Weights of a small transformer language model: MLP 1024 SwiGLU, learned and rotary positions.
Each number is 128 + 32 x the weight over the matrix's rms, rounded and kept within 0 to 255. Layers, rows and columns count from 0. Numbers have three digits each.

# layer 6 attention value, 128x384, rms 0.0303, rows 72-99, columns 0-127
147108159072105127178080095160108146116122138150113189160158130135089136126143173147163150144081132147096153078089181086138104085123154116197126081131167086123158086093123054105095182165071159133120122128178125096125138140085109133188113053121103083078157091167105147139163112144134128121126117165153176148113158141142177141085122139161086116074138090088145104115148104098157073149120
115101071100177107105164118179138130118174130186170138152074154072131102142180143125157152108150146129141165150166133160133107156123127100107099124094159143117133179099182149165109132102106156097167109110097124127197115153127181155104184087182097158147132091164118133138142094120144177142086146045137135078110147141128142136111097114136134091116152208112137120151162167171143104116168
143161127113148102105166133144204122146146146131047109099179063135142069157041073065111110153148137156154158109161058109122100105098129131113146120081068154143200129149137164101124129108130107113175124134144094195089145121133114139091134110180126144106105128146128152115152095115112115104157139123095112123177112139071193112104124073143135129101100130106176140054101091065082116145142
184145101121099136115161165091172147164140092096092184137083109085182106105151185128201138167109157147123119155080160120105118115116132178167162147130155157133173172133159119171084195087128147090094100106105154161123150076089127121162117154101118172079144118074107116123110152106132112140143186136091147093094096086119121109107110112089101131165163175144195102150125099073148109123122
108080087113159089097163144095147165069155086140139114174108118141107143142146168150095141101101082131131084136118184127204170150178124137079202068142172154104096171101100087171143071121147100205132130168149190095138165140061131108162138130131131202131134139131152129123102130089149151143121158105132141144097093179108089083153057106118109140131120075117096140180139109111130064126091
139129095103154150179157205130157085199104116119127146087120061164134121162140169082189100129138148124192103160095179128124114110095084151107111061168148136170137140096154077133174193118144084097144140113104117113072128084062161126081119135082104162161128129160079143084192145207125157126122178136160090176175088154100141161138144070144096161182148168127156110116050148113167081103105
084129118152119095091151144128130115128115125180099117090077172150106113158098160135135093101120116102131135097141154153123189134163120110122149120084134174203138112155072147126152155127075134113116122083103179118139160157102108142144121185123060108157112124136122139090121128155156159135100184098138164097089169161142080121085170107156119168209120138082119144157135115087133123153121
126164152167065127132169129140079171155165179144163122111114178121139137166198138118118154066240166129136158154189129123124154100143140132163124070125132146079210147124106153145157090136104158130150150144069122134140123112110072147112148167067067136164100107086107112094149129135132149168114106152151100075153085171082105142130124179147167121096200067106107172086134104137102142098139
118163110169182102099159092119098069071099139136104163115141097158094116075123126173125115122112155144191118160147051146089141145172155071140103126036103121191180192154192134095159150109160091143046090113135122151058121140135141075122153125166207146154164087113143110143131162190185127132200131146077104123084182138144144137175168151183154115102135087130089135108146132155083156158133
149115097084151123134122121106077114172145183130087156174147172156034172113103096095087130064128159089144171145098115128148104156125091110128122108083132114128142139192128133101184111131163085092123139175124127104122128116120160112068073115193103088103143126134162166152137191097139099121173139141130086080128157183095116117161182068151139131159123103195187171121138139120146133138129
153118084174116103129127138058092061118125124085148098128165072094134129216108152118097076126147204121143163148074090108151160114163133116149081159108060078127141150192101101130098088126104101112125101106137196112149101192146084123189150109107117131137098097172148140172105093148140128117079116116113145146102099136109123164178121105126094083190156128174081096127144157117148156150165
112139153136139124141130096171170149150151117149148182075182070151163163150089128155094118122168140146111108111203109133179073131191122120148116183087135164063128157209130136104148136118074122103082083125157150131174113150196150065118145117107060118183089128091182102106196163099129139149082111085142125090129121054131174095137138104160164086155100126159063149129126136103076182167086
120105086125133140045072085124116174151157167131114119139081098123147135114183164118138105138126173120151111124193111147133078086131123125180088173114196109124100135117100139100166091154108081130125135091137188129128094072077112178156118156124134120115133148113161147161173119083172174119101131176155171106119116167140144105109067182139149183136114114133120122182152093162152172166139
102119145122141152117133128153059155087069119137172098084099122113090139159120136118098141127135025146142114123086150094151143116173119161150162097164197142089165151150097151160123146119127148131087155141128133130062083129177143137099130174066071137085102150156134122114149100111073125091129117079077153155135157153174146132137179148146147153132158124179115117149119116149123062158129
142090142085138145121094128156116098151160070136052095103104140113186130135181156128103090142090053095172082093120167132115110094101113107176086103129130184145119111124091176147113125198150122134172174162115171101074119082124171126181125125159156117116137108131131208122136122132100136137097142116066111082179119113153105152130146127160150106110103173095150072149174136145169099131145
141164123084144107149148102111157159083122137160152115132142126096103172067082132111140177105124101090117074115180077132095119093127117095148132071178166116117124156143124107153173170183142063129172129113142125151136102200129168116147099128091096143168100100079183121114065192127085114151140129115126089101105120147126084146104084145138147086163101098134107154133074134146113084098155
174140087080122177126127166061126127117132057111089130117112119093140166158092101117090163141157140126145159113089160114135110103171145133112169140135158127072142094088155114157114146086139097165144127093142126097142167149184118145087135157141167210102194102154152198166121130133150103064096119142123125136150093121157139093125143147120113102083139125188136175153101221105103045123120
145111159106135113106161132131242077134211183128148146108143096106090156127069156145184160155121116117094143106076129101168109109105132148173147187173128112128145092159126164124126145074168100127066192079118062123120141179110091155155142137121122152098157148174113119071107105111077113118079165149125104088132114105077168124171144124091125190211181084094129148144146086141124151152168
097114144163026085149138115129178140129209184102168128193104154131124133125107089147122174138117144130189164082121090107144129134157100123077152089146123121193206126180134159125170094193162139140129078124091109155080111129118114176133103163143116061067186103147132127101162082109104027096180122112148132107109100090129166144138118073122154118095122104188211135111154133127081154137148
171102148163124132080156132171121146103171156139155119089080117129129074119173133078116095207149139091095159099127151133141091129080124081118166177118110132117088136118122156124159135158172125110132179072149147115153039098127153165136079177132089166102128115123121129073158132112146102160131126122127099142123167163095094076117142103147158168115145107161116128092077144153126109197167
130098141138147080081132080076124155181147105122141090076172038122120095102112135174133180136086105091174129121123098058152114082072117111172156129119116125095139158149086161085161078102161083097101140105199158101108092100127141153082140144161161138120124173055139157111113143125147128112134163114112104074093128115143087122149055184158098191136064118114158162148108138185043146160178
107139137107128162171111166127115106181134100074164123094090067130117140155105067169213075108099133126067116064146097087214137085125096118086122201146119146137125094071092125105058189204100111120109148114143121162151099200124069133140164068095156097143098105125146102106104148107105154069176135145132138133155159143165101139151143109130175135082121123154155142147127211119171166127177
120134137119129100131178147094162157172075104130157118091104126129131106098182111162149068134123143180175174128098168122137099169175145112155139156162162130135172105181142096155098103104085222155130087135122154102130054111166152149123165110103099146140139121096111123178115142166156120143159138164065079090147156179099144147145141192160166177136101075102079120153179144140165148148096
148163100150100098104130133101161094133127138129136133125115087168142084191142138173120129085123071134139122110103110102151063153106110119095167113129116146123099116133133123147124117091078102160170112146175102109191092128136162124141125163145096109152138062108093115124111126150157146122139192120124156146130110101059152124109192091152124123114087117187132124134117173111138101143165
117166143135127155109140151174124121116094112141108105136114132154131180114174116160140149113124126150117156161098193179111120102130115157181122137121117126184205150178192155140078163112142152160150164146081083119123209133087098121106108085143062135103147143142143108122116148159193124137137093181172145131128079041197086139135084183158138147052051141127119151187151107110138119113058
138116092048133123182138186139080179133132131089153128098179177079148203097138190158161088174105117084057120076158146120148136110163143170131117096136133138125150191195133156140147146183135214159043130070110117173122147141123130119177100181166151157150149128150142123128141121094155076101138152188100146198136124127092162127110110201182087131104188113157098128163141152060164130122085
166160168134160152211137200079089124141092107180177178105078178112084126129148115126080158147136144133124139132174101155079131136121116099111161133102098159096089133085161135130148125167120156112085143155153111135093075075083125119171096181129132173138138187101108086118127121140086106100116126127102139142157140079169088178119087084172112112151102163131156133091122135117067145053104
131119104169110160164125151136089187115185116113132154153117142124098093125183073110164110156114183109124086157046141143140161164113151121112120144187157160099118144182119087101129141120146156118102113187149101152117136126165110105131156105158070108109207119095169125108144180103167061097156176116157073144094092110064073068160131149131189118133156106111132123131176099132157089115117
# layer 6 attention output (transposed), 384x384, rms 0.032, rows 72-98,200-226,328-354, columns 0-127
038158137155124192115116109128144118162076119100161128117131141118101102174096143099118101160168114089170138065108134143116105148077095095174117139158092110105113142144154130150076137138093126197128148190175127118094136129088105129155197158178143133110143159141146126173118131157074093178170133147170124164162144101096169088106143108111136123127137072130089148062116136102128132118121
102138160135136075125131146125133098103137120137167098141129104124145119171138165111171125162158124199089140132105102128135152129119057138140177146114113090105193162127122125114089134086095168139118119154131122118128171112208088126120157145155117121128107128138165088132188118120063138147152120184190192103088132210113124115093122135096167097140097133078163097138147120151160137088199
132131151081169116097123149093206138125086134195152177109087081089127104135137122120124094189126121105162095089134082148126084139142143103098088136119144116144200154100112056152126121101173122089102129115114161124103134168117095142165127076135133156161125111146158181113078144150166126040120108119117059170139091111108162140135113138072130112112154183093103139121084146171093102142116
097055147150102107082107135182118092098128150092101114211140124102099127145157136161133157144105166125142128181136084202122115166111092096105088126157162104134143131150107159140167104098133054102151104124099148128185158146169144127140136104118077109114180161117157173094098172158131123094120110181118176109162165083086088127120137105080164132140112131110096138144135102198169140146123
162106137097133132198164160220134137145067147104125119141151068125118162141115146101131124099123087138133140108121154114077093147124094084168124098191069115101141141140061030117155086168144128090123117086147132134161107183218103104152113111131152097137130116111192182107136097111121109120108157138140153127091110071111114163126092109156133181106150147162117166112088120111194093065138
130174116115101100137193133139159110107159082106146180181166117125139109141138115161170087167145139149131134192074194105152106058109095106113110147133140127069140137174105142077097078106185088166096128108113093155190141163146110110141164097115095133029110149133158140138169140091063144129126108068143168137077155111141128148104103135097118000178118130104124124119174176175166154090175
154122132146136078083170165121114070160052081165121117137192094129128163106094142131149069083120100108119091092122130123141126157157114154106111149158133126161087151157110069049170125094145155125126123110145107130096132153133145096138093157123107137102135121109131109112130150138125150086105115071126164116183111102158155159067102171126141097128120138188146150147148044154189179162137
072105144157165110188148136117088139026117197161106120114127118116119121127106161124096099121170099104146061167166142093091129167182173118165144133131141119127100125116122134144147165104141124138103184092128116143063091146107127144126113130166132187135081156135130152128093148195173152135160125114106138141123155080158134114104189073116134142178082121152145162156130105114132133149086
131164128144150120153129107156104149130172108094119154149186139127157176130130164169117105113123181111183099134133096141165080130121086140152136156128181150069105079133086119085153131174145199141146121125139116077163145113114082108169142130093146095133108123121131177093137141097096112065119116107141157081145111142145112101147115149119086130141164105138127135120098119097107149093185
127136139152150095141097139148149137113126110110088063122139103119153115166142168109153091102087122148149139176118087103189155135178067129099150159115140099105112162162109116153120102107092145108127194089073075163161180151121148124112119153128063116130138170134155149130148085144132092117111122178123104136124131130137154116119155143146156125088108091105116085138143092123136110104133
136158125124096133146114117134108165135123115105095066094162162137123161150154141150194120083080109118156118128134163111195157142158168088151069160153122147119108136136107109082096132128100161131093159131127182128082121114151110120136109149102119143105185087109158130109111160107126108149114130140121159152065154189106153141201098135130133140123128137163121108109110168171138140068142
147131111084112165132128108108149108162115095143136169103162106096130125126103155122147097168134131140124150097096113055123091160115235128102131112124175086072157117210118049110106158169101099168104144145113147082149179176137172088174127131102132127118156111131119097104147151136083130089147099141161174128123140153099143124176095147126112164128128111133161101119097169134171089104189
108133100152098173140134100146078158059116142174145144114144143095139082135109119114109084145126122131112141157140111090104144170147097144150152107149167153096100114142165104101100123151117119087079139129104190130144113113186130141155156165132176098145143159161136110137134154173136127126105131112125188115136099069158129122117181116176185117163126148140134183117115170129128129122093
131144117111139144145154101118105156132174116145142103128144106161104117155141119118110091161148136117066162093094062177084102134136083106087110106141163079130100160076138095141128115142117105142120156159121082207119139102127130151116102093078149183090107057142174108101118117155094131100137110080183121180118146159113150083104057139149108128074131152161130140123133091099100065153155
099117152174120148134150168160146170090102073126171083107092063191098158154146142164171139071124163109113135100148115133174109152153166095146101106182146114108080171104135135084180118126081119142098171097113128163146164122107149125112168181138114114109134194092095105126136132112114132123160126076125120111104150154128187130154109112160172071184137108173125109067083192181150154182147
119104115166092099183126133152164095131084148167088150127073169154136178114124094169174158149137121152123157116093094138081092123106204142048159103163150152134160126138115145113134141175105106121131176105151148109154134088131151047143151159173130095132169150139168130161175125133150144106126082114172182096102111197107076146141167109125121157111112134093110119157106073119128101116128
138165144120141142091117116169101096128151142150113158124126125084094115102142113092170135150156148145102157079125146145234085081084124150090097154073169103115148096150092082139095104112160159129183086144155120123140129190149127063168112115112115112114153117107179124095129123154102098179143110083123078136141157175119150141165115197037123135099162168056125160150093139187151104121171
110105092105082083163166133128111092133112124133164135160139162133056173082147085157150122099124127171140143099130147173162118184152160095112080095148157193122146146132094149093073112132141117043109160149138154165171157145179141150134050123120136165181141134147110067131134148147142128108128115090162133133094108118152168145087133164122192141117123155097124095158140093185155158123115
141128142083136157125118127052134084101161169175147162153089079122103110187111099112090117158139134147122145121077102105102092149112238166070170080093109150161098160098161127174190130166120131143131061095119117099148097102130139127103120098100146163127099070157122096103115106137119119141127148154116117144135103134119141158096166110086152167124132124097096133121105125161092070113147
173080144152082150113153121131166137104085120135132126086140176115096133139149106088071148107189091156061134100119098121138081171109163154099145095121235112103135153115121155139156158152156115119117097164145110090151158149082128136173111139164116090158105085066152127213158076099127092098102152076154111140128144126121142109146130164126140103130141179122132108152139104181143067065116
096138136084137082169190130068098152101156191149116118183143182151160150099069093151165155128123143163133125123115103117131176144212165174096156126078195133112221164215095055126106129138150162089156175125118105108081134105180100185141129112124148074184107083149140112167078124138115113107077113179156117080097102128116145134152093150100090133060190154089127142179141106086107125096058
135138131108122188116060124165120141091094078134200175134149133139079104088172143111077107122059098095093125079181093158155069180115138087128156094068167127146129102146158141099107065141127089101119109114100150138093127157133092156101153119137165143069142107132080130115055092096182120122168117080138110066179108123165161056128072152175110116137085057144096127120212096090152100121164
100135119138132095105150088164089137135135149156131111088165160066116123109123143131110079175083128155129094096109126107131150154102074115162093098143141083161114112148120114072141163214111141119161101160111101143147094102143171149110156063126109133122134118126089067183103087126107100170114165183105126072124090174107105117132142160145094107159097135149142135132087148116140072130137
142177161114118113137173092168124134116152138121113135134137142129144128114095161119203132126080121160122211111105108096141160113152093153108093120075101130117180108170100065125109182121079148136082132105081140106166119106136160139160141133094110132088116126103133089113102104100101113078163159150191116123155105114127127099154128139084094127094138171064128083137131134116118066060137
135091137178110117129185152154071161161107166094147066142147135124157151101107132151092103108079144129169094124106165096185115144099041181124100118147070134101149162131148168183108114130120172094089121115147098158090065117120097191110062114105136147136090095136132068168122128111115128143139152077104108159135139180092091098101112158099124145122139130138128125123126144147170090141118
127145129097095140124134151092150104136130138112137135105145099102140171133115134088081116115104126094131157121153122168146069112101160116072131135103135124100129116159159106138108082121142095116125095121121145153134090134080115085154148083155174118111163098097202132130117112166105102091156135106174139091120127153101120155157116208090135093149115134134116138118112158179104105098147
126169144093146105121107118135159149079189159122128092130117156172126132146139116143123178073116159118114118145108125098120122120116103117116148115096137103116125126137091184134107091090022158105124131132133146158134139135166124136124116116158086086145148091130106164125119164126168086168129085141154077139139158143140148123103102135109145126155167078147082127140149126106129127129124
122101153130120124123102129099145049197133106195162065108195103081120150148150105143130150105102161160167140152132112114129122146111109225172148162161177122096109166178177157130129093104154120173120122158108064152103084121134159112097158136119131149086124166134129057135133172132115087090112200138168135157132127074174130139113091119131157118118125167116106129129090173121124127122145
116102150167091155091100155061141097098110109111170173127106095128109131124137134117143101142163142085133123112161138141099117156105118173107148122128156155181129137175101112105146143141119121111083112101133088135116117124128081155149097188155104119167121191124120133106138181173125129131176079092112151120088089122092091151135144124103123080066177126144106144108083104160157134127158
117121132112090086108127125135068103124126133110134170172154124062111174126106167167107145119173131101177155169119129143144110135154184130102169090106182120110160077127096170100164105157126173125163157139120162082070139068130124145124144073064172112136191181107093159142160147120187128104106122153107122129076156085169114175170064113060099173089155137101129179148072116151125076069105
127112136110126143150098129125166128126105115084160072135158108116119130135123097119171157080096175133159164110096091115170114128101080102112119159113157130131120094092128086134172096144150111155124142143150137122149170094084115085111124066126145096099105124115070120211128118138144188142153149133135136101149149164148107090153145116127152084092096152064088124125095141187108162131101
105117122122133168111135149178143100134106115101123151098160133156129149146097119137138142091130135147112129116101123189154134135099139123144159138092077118140158148099114123133120182141114164100129184150191094121098122158189115137166163122172140115166069145077080228115130104084142117112111156129099140102147119112124207110127139090115130155105159149113098170156149092166134168126152
136137105113125091060145098128066090113093108101154165139152167083121096157153103187151098158160160141117143082139135080152119114108135067135100193140139109108123095095092133095129126090099133105127174097160144138130152182125076163155156110171176116124130099123064136169082117137112164138153182170123094159060108131180149101155132136108159090119135149139100091153146124193167129174109
099117102132098153148104185139091097126109102141116109117123161109121119066080110145172090090162134116141125134081118116143118122168157109125138116149125137090054142097129210101167138199123146117136175158143132122089155131119156079146119191144116092132115181112084181142202129129175166107165210089110116150132105067072143183104160119135109159070139134191124094150110107189109100163144
055144084133158112155159079150117063100104201130109107152073137143123143091076113110135129151111148172090122134096103157132120097117121163115147150082106157113096115115109182169152079141105123165165093133129068088134153160135167141119161128170147124092132133169184151139120121130096151120154070139141113141126135137178156164122104080122055133108118152084136122115118137177141115145138
113074124115139117118099129123123133100164095150133170166108122111134132136153137122149144135095092037147163128094188138174137210132092106170132132183120175081112102095187109114161100099141177117149165157107116123102131086139113146148120089102096143092160141068114199118132164166139145083081124176165139170150097167142190106061065163170136129156112117074142130176167101114140097160166
141118093147167112128106140132164113144154114077136094114118105139116126125140173149127086137160150118115147119139134085128139181172126141134190164137076127111162121111091132130161145126143179087122144116155078158139093109110105161150152111096103118097153089173104122154176108170139133133099123133155174188149127079171127087074121153159117104132129162143128123125124122177120087091116
126138102165115152144150094159108168199185084114145136142160153182120088103091144141083153111143176149145122137153083064121078136138095147171124113086084185064091089146120153145127170121153183180125160104082187150120105082115112100120079144133072107109142063130180094117137133183054102133147107076162122169102156171134154106142083144173173110130135166186104139158141126188185116116112
102114118132076137119146168131135127086127102138090146159163104148081143153128127072159101091123105091126151172132174111110130107074174176117093152141124117133121148154148129133114087168138100158109122155101117107106085112154085164124107163094129117121109073135123151135120121099113110114112121089143216143150110121134169077121100147126124179132128105183192110142132108132137120121157
091089163143122140129154136156126091132147096122196132113135095106139156142123151123130112141090113092129101147169189138095115178068132148164146130079116110109115141086131113145066068129094120125134105118126131176141137150130168184106141105130147202074106170215134142137103083077131124165106128105119094113144193136174143133108105102132140058131105106107138125137101122154111128086113
061139125117103136127096108132104145144142149123100120143109129203121112164128119158145166100164177139137134100143097167119055093167076155117113131146139088097125182140166182113148138162123133134148201135133136171145146111117152122190133138141160116121156122112101202142129179089128110056073141149125136139131172136076229129186083127172132133124103154180108072090131107132133108113175
115098101094208152124156120145164181132107084115136136124167161133099133169116114128097151120101176151105161082139067127127074172119171148101108144190122102091148170116121119108119168179128123166133127146192116069161102139140109102143146163114170182154110141151110145145121105096089133129170109128098095069129121128131157111090142130144137133096108070118121142172113122089114154087108
108118124085101178080130156143148087140083185131148115106192112152146098121118115123168152120173149132105155108095094108094103100180214092074143126143147102166126115114110149148145118190109192119096132147110152102167066084182154118134151149153133100140099116124148113115182076131110190092088166127090093145114083108100151168127171119077112187133183127092117069110091130175078171146127
120107123182106127114072084101109150128163122136103096139176116105098105138125096142109102109073115147134168121111143108144114084098142108121164143088163131065098044099165119181108136112154172101107171125082177163081125127095094157153153122089142101156173128089093172141158144116077138129135130104080149121099117142172129106148152149090191133146069200093108110139118139141161162185174
214130165161120124141113120097091114152065101180115158137157137153073089110142132111160205108140118070140149155165115119142166106134182087109125124124151108120153110128129142126119105153109124096141114114104123158084174089096078087099175074104083105158137077058138093098105146090153137193157151125106126090157122135135115118160139152138192113145164187146109143147096092187138153146111
193128118144156087099072104144118104089092179101121131101146115141137151109151177133133129131168134159128179110116157127132133143159190097161130148145143147138136116105136094144124098121160129161105136096155131122096148084178120124149131135111146153117138184123180200120124160141107104152123143160109139120142106150150121095139110154138121119145153074131149123102099113148105158118073
147108130108125096120135128114110141137161117120142180093140140120165092151175092100205123113134124072137073145159129130118165166166163113134153109144084131185178127137157128118160087168134061144110110129171140156119137153169080179193063084146111095193129140169087138185142116139112149145095175096154120136103075123152144157155155155064151083091163176080138123142140118144137167136124
137140155119089120181167183164111160074096134093145170144126177099100190121114135130169104094180088119143088103184201128113126146143173079126147106029142139114167103131076080167081108186104132072174101198159147122107122130139058106142107133112134159213138107181098167119168125086077132129078168113121120124162141091133182132153110150103120098102120135114132152112110118148133144118147
131152166141169087182133101143155128115131170176122127127099182124142130142154114130074161130112138113120087180125137121147142102120110195202125110151165127130130096140119152151146164070144144168135104096129158126117091119113116117100153129146145166089153143118184079078122152099173099153071101106177143132148068146124120135093151131138088134114140119160114091081196140107113110165165
147157127179133121164121132187082118153188085098123108098190103131100146127078109091117107125141118127139077148161141176141108112185049176069106087110116136120143165108123084099110193169093078110129109113022122190126094126094147123163122114139103116086172123207103167084155109083118128156112142105123125084107119145195191139152156118150107119114106129119164132127136134075164121151143
111116128127130077147093142079117100166128151092139134134184181070106091090137117145135104105131172169106136069118107097125107117137154148152091108102094079102174109154144058150111181115163083075075115111098124202079102152166127127137098136122089065126138142148130099155144092105158129143155165122125159143112099123181116161144092147095111155110109153163144083083145129165164126141181
139114132122095133170151107129115161120100110071114093155131092109131103112154169169072116126105097141138111115111137107138151139102077161141114110159130124143132119127096162124124127141150132187118148160118117169105098100082089105112112130092143195071146106098163113101130135111082124114181082100057181133186123108146126178128111139089131154107151175153116126162102124132138084150128
116128161117114214068167105069127108142138143133133119165143149141139107131121075120094197118139147129174186137135043114157115114119114095191163143162118156159095108071179133185145139086136037130124157146110140096178113102083131156110086108125189105118165119090198079121139107121130132133114104099199136111110112162127062142146129156068152186155120121157182090092138149154145144120142
108086109103173133104141078098159097154137181128101149108140138154129085098171120164110137109101101113171155055088138062131138136113056150084095126137162137106133122158126155158166114101158152130141113056147099113147131115168136132072070160107125150077103131129138136128163142139155094138140124065144108097090115156131085137087165127166153114116105132113121130160140107173149099124143
118097084101118089124194112113171115163118132138063035119161114136129162106200164088173153128199170097152158089110171131169137118087091088153090137089101158094150137127092132150143115182153128074132143182172128197109114175129075166226154082165192138117117074154144141159119148123059070155126146165151115093086170123187125101136125071139047060125171124111147193129113161109174176146124
098130166180117085152136122105164120125048107076106123156154088166194174093138120101107040123115128129069136115118166097115142084114129144129102068173115162195141084077140062149105098132195075100131124143181138177134117232159111129107117118105108135109099093158152098107119159120154175105071081116148139114155114116134158099158155166137137119151119134152162090165147142161154187137108
149123124186139141129117088119129128143189114113139181100082094158151165135104112131094152139084110121132088136107159089120141168130226193127093148136180177209134152141138146063170160113133145177141125165113145086195040140097047106148127142077123131105143101104160011056093153175136147138146125093120111164181095116133054127110177079063255134178144141139166096161151137140108164095187
129154060155042114094190041177152129193195093082117122102033154110115140115105083042085118099139097168094156117118087135156124119161127143160127124237144084159128137070094155061110160127055177161095071109116163113053126143162077137086096187121107165158147081063130120099122123125101073181104097111169083156115151130134161162156160099152080131132161216137082084119118162105135126087137
171145088115117052112121097144143125187160154168092089091067186139121127120152124158121119147157127083168150157117119122124114129117092191090158111167095111106122091116164160190169194078118149176091118107173127173100129111103183154126097180147182131129123089150095143219139103102178120167151148102164121131125147115124172126030133151134022115106153173097152105143038138167138105156149
101138115139184135138130100183115164141161217158131141119134153099079120081120097139123116105084124136127165139162084110115133153188205201071136124175069126120193219194114156112154114163107137140169104123142136119148103096221153111086202151094211089150156142093193142158119146160132161133164116111195135176150108154127107146158048187131147158099101166113105082124108198093115128080149
131086091137121175111107102150180202161104100091173177121146067084140088079072179133092134203164082165094138159166059077081089174104041071166182080094121112058181037108179122076126185169153138163125143132103112199136111130133042169097199102177162094142184109099106210184123120096104151142167083146124124120205103129151104093185114163090162038156105124107093148092102183142048110076163
149152132132081165143105067119217140150142059071075120125096136069104161137104084085214105120102135160115174092129086093173139175149125092144192076113169112089156147139104088125134144078180080137087205138162079106180085119077169165133082151142110118120127128121131125102075138131095122177075152123107136149124105116117120156189149132099139131048131097088114129057132096142100072071141
132115160130157104151098186176090184130086130157118084128160152147136047201154072111043178166156106231096128217092094116113156086107134175196104184079108146128105140063219126136098105146108196176114139101165170033103225145154060127155169065151090043049162141067061106123137119150190093147154084077093121147123127144102092152177134120125132110066062138193181159124101209092182195140126
113128137110134082083098134130104135074100181189149151175161197105146082156172154097059132122127136143097091074153172131112142100106142072159131118120114133116135098131141093108103154192141077132176209142180141081201117103162084199171098195112121104153125181173107146128094083045194076080120142160150119148144097125124084159194118146121085123078180135067096192059122055120100177160077
144156150132184093137042143086101098145141114127090184111088044119210127214111013145086084112126109132142141095186121136187155149157124123160143081132187109013146068113197076129178104127108117129131126122162064151159173151149191106205064092106089089072119249143092082064180170118140102165153071116062117102084058162090138140134121136079065195166102195161116175155102098115170073107125
161136159087110139151099108128145113111089164136124117084071225091109098109063106165151174148067089158162078154156091199110224111079117166082134110127150070130143160097148129140115126055184111130149168117121129129138100086081137117058102205171153168200099220234092123098105098142140119121151085137120115156144096135141154133109108092067192092145101105126094137090189132134118117082080
211157111062131123074126119088139088151057119127154121080115101094205084095101143173157131120110061101088116119171107176116158077134095095067124094152144165074081114137101141056100155019163149139138108134187093086137111164060160152103122132103122199199142127125173182158126073083071160164141144115136047082109103166072098096154089091115137092109174110163166149128148106128189025128074
154129235157158099170118212123152103117145160132101151188214089059156090119177162125179131129139167127203131175163126114091185085131122037137123136108043220154092093104115070145097155083180189177182082120165182067175151160121169096142125077248101083096136186111133115120156158172140164157130153141133125093102106083164116116207202102108062129141034086091168147171116207159178161091124
155182086170088064146133123123165102122215147150111131175155064152172056107110193156120136080084120037168167131130131156133126083166191111143096152108127173131095096186115128165057095136108138068159045131126084119100149137124126125188182103105102146119115115145136120121097172154138121117126101138092148102136115087121181110164150076125094156157159099130118204186142107126125080159116
205075107109116109076106110139120130160091114114089155178115128131152107095131141163138151113106098099166153147144147126135120129096074196096106116105075159106106104160038081143213181080163129147125120113167171086171070096042061072102179186112161096121137097139105129177094118140172155148133163152119096096175143132144078197003070208129119168135158132129117144111128138098175114078147
124191172137100147091082169158154075100082119171103096165138121150118121077194169163157100127141171106129131126089156178153142141169197094126079224158174176196118103155088150110125154153115058132105193134112132098149134182123127137106143131156134131042090145125131073105120143123137098129143136164110101157123150061129125099127096153114186082147117092144135086122128097138107236134108
147099079152113153142085107189108149205165053134104149092168115118157153139138085135128179146195094130129098087181151097171119150141172200165200172092137108131118086129117177130149160217145084151168157156066190126116152126074094131181167161086152124157162157128145120160103107138146137176144144117142135208150089155124103118121167138202145160162122135093117143132100130116101102115204
133091092087153149131150141069058139035161169108148067093113151099050099121090161162106102186110136161169109129093164117141156116116218140234128177095135135159145144158126108148198169149108150116123165160133084071173112108111151126122213134163162139131121055117131115134087111115186190091190155144190160098162178198118133121135148138131114120101137077113147099084096113161106130114142
089157122096192165179125110120117095121139150138203098122121133097085166134122168097196100104144104107112103170111107109110157111087170040086024147119091145109181111191092138157059173054148146102114139121082110131180081175109195140090129164159135191135127153175152168092180108143082155118190103143167170153136141114129141077135109156122180099109130104157175125163141127113117097136051
181144118124119140095139130129025063160106164136142147124091129158172170123150163039089157107145117110075107157144132146108155172143150105088054146150119088094101074125200109096136105096118125155171109042090143130154046162094177074212157161141169095041127153160128133126142132135081144178182119163096180154096130163099132105135125136126131142111172127150154105153099118156145106110131
175123148093134104075173145092165190092184090083112083113184109109062085128105127183173116097117177172131114142092177139097072095148102177061180154107189028108128120196043079122099085106139089060115111130130068140104113090145115130185122145151077159112150186111145110100199121180069069150159120139094059160087135106082117109120182132145160143144122151125082176173169064136139158133099
140081162131105116144149114103161084106115101125106111126156156163085080145154219169100142115129149155097107232112167142145152069072147089131092164133117129112150161112111183136119090077078115176138149105141121065078210170159151174067112132164073097142056183125091046160102142075142127167161043134080121124092112098147111181121101059113068115059106095159120113132198146113176163107147
083146093135110154132133134155111148118130178122123196166071187135125129165070134112104156100142154124134115138140156125076177148095075181141109097200127057137121117085111080072169091159180161162124119116145159105169079153085128079138089138116162163145138181126132108111104109043115162086140071055115136071127153137105114094121159120150153094145129104078142131141125070168216072101175
149114183082130089078120162032133125129110137124114123183155149134129158120140136092155084143069157129126096108130147205138137125149045092114129117070087205100133108156125077161119102080149143133177141126197101184154165167192105069127161078128096080087147090098121135161084060108154189143124100115093112110128079109130130176137102113129077098174112115108116137169127140100170167122116
159188097138158098094076153150060075109086199161123107064170132062127087089125255153169162109153204083151131137059141123087128089162133047134067126127114112097199146124096136175166193115101121109121063103152142151089122130178109147089121173133152184094099110148173129139101145127126159210177143228148111110053150151191170146165078177157094068070161092097143133131175127054098090139107
114057110120137164053145056109204168132133087090069113136107140159189087100062213083159130167216128143162145089133166132123130193129104127123117131071152109161091081091101131090107101116024152091201110144059180173115127156134121146104190116149137096211058107090178150110153151199091078093128132164083187127166168124130112105141112124170092102103129104109078106127109061145055204161111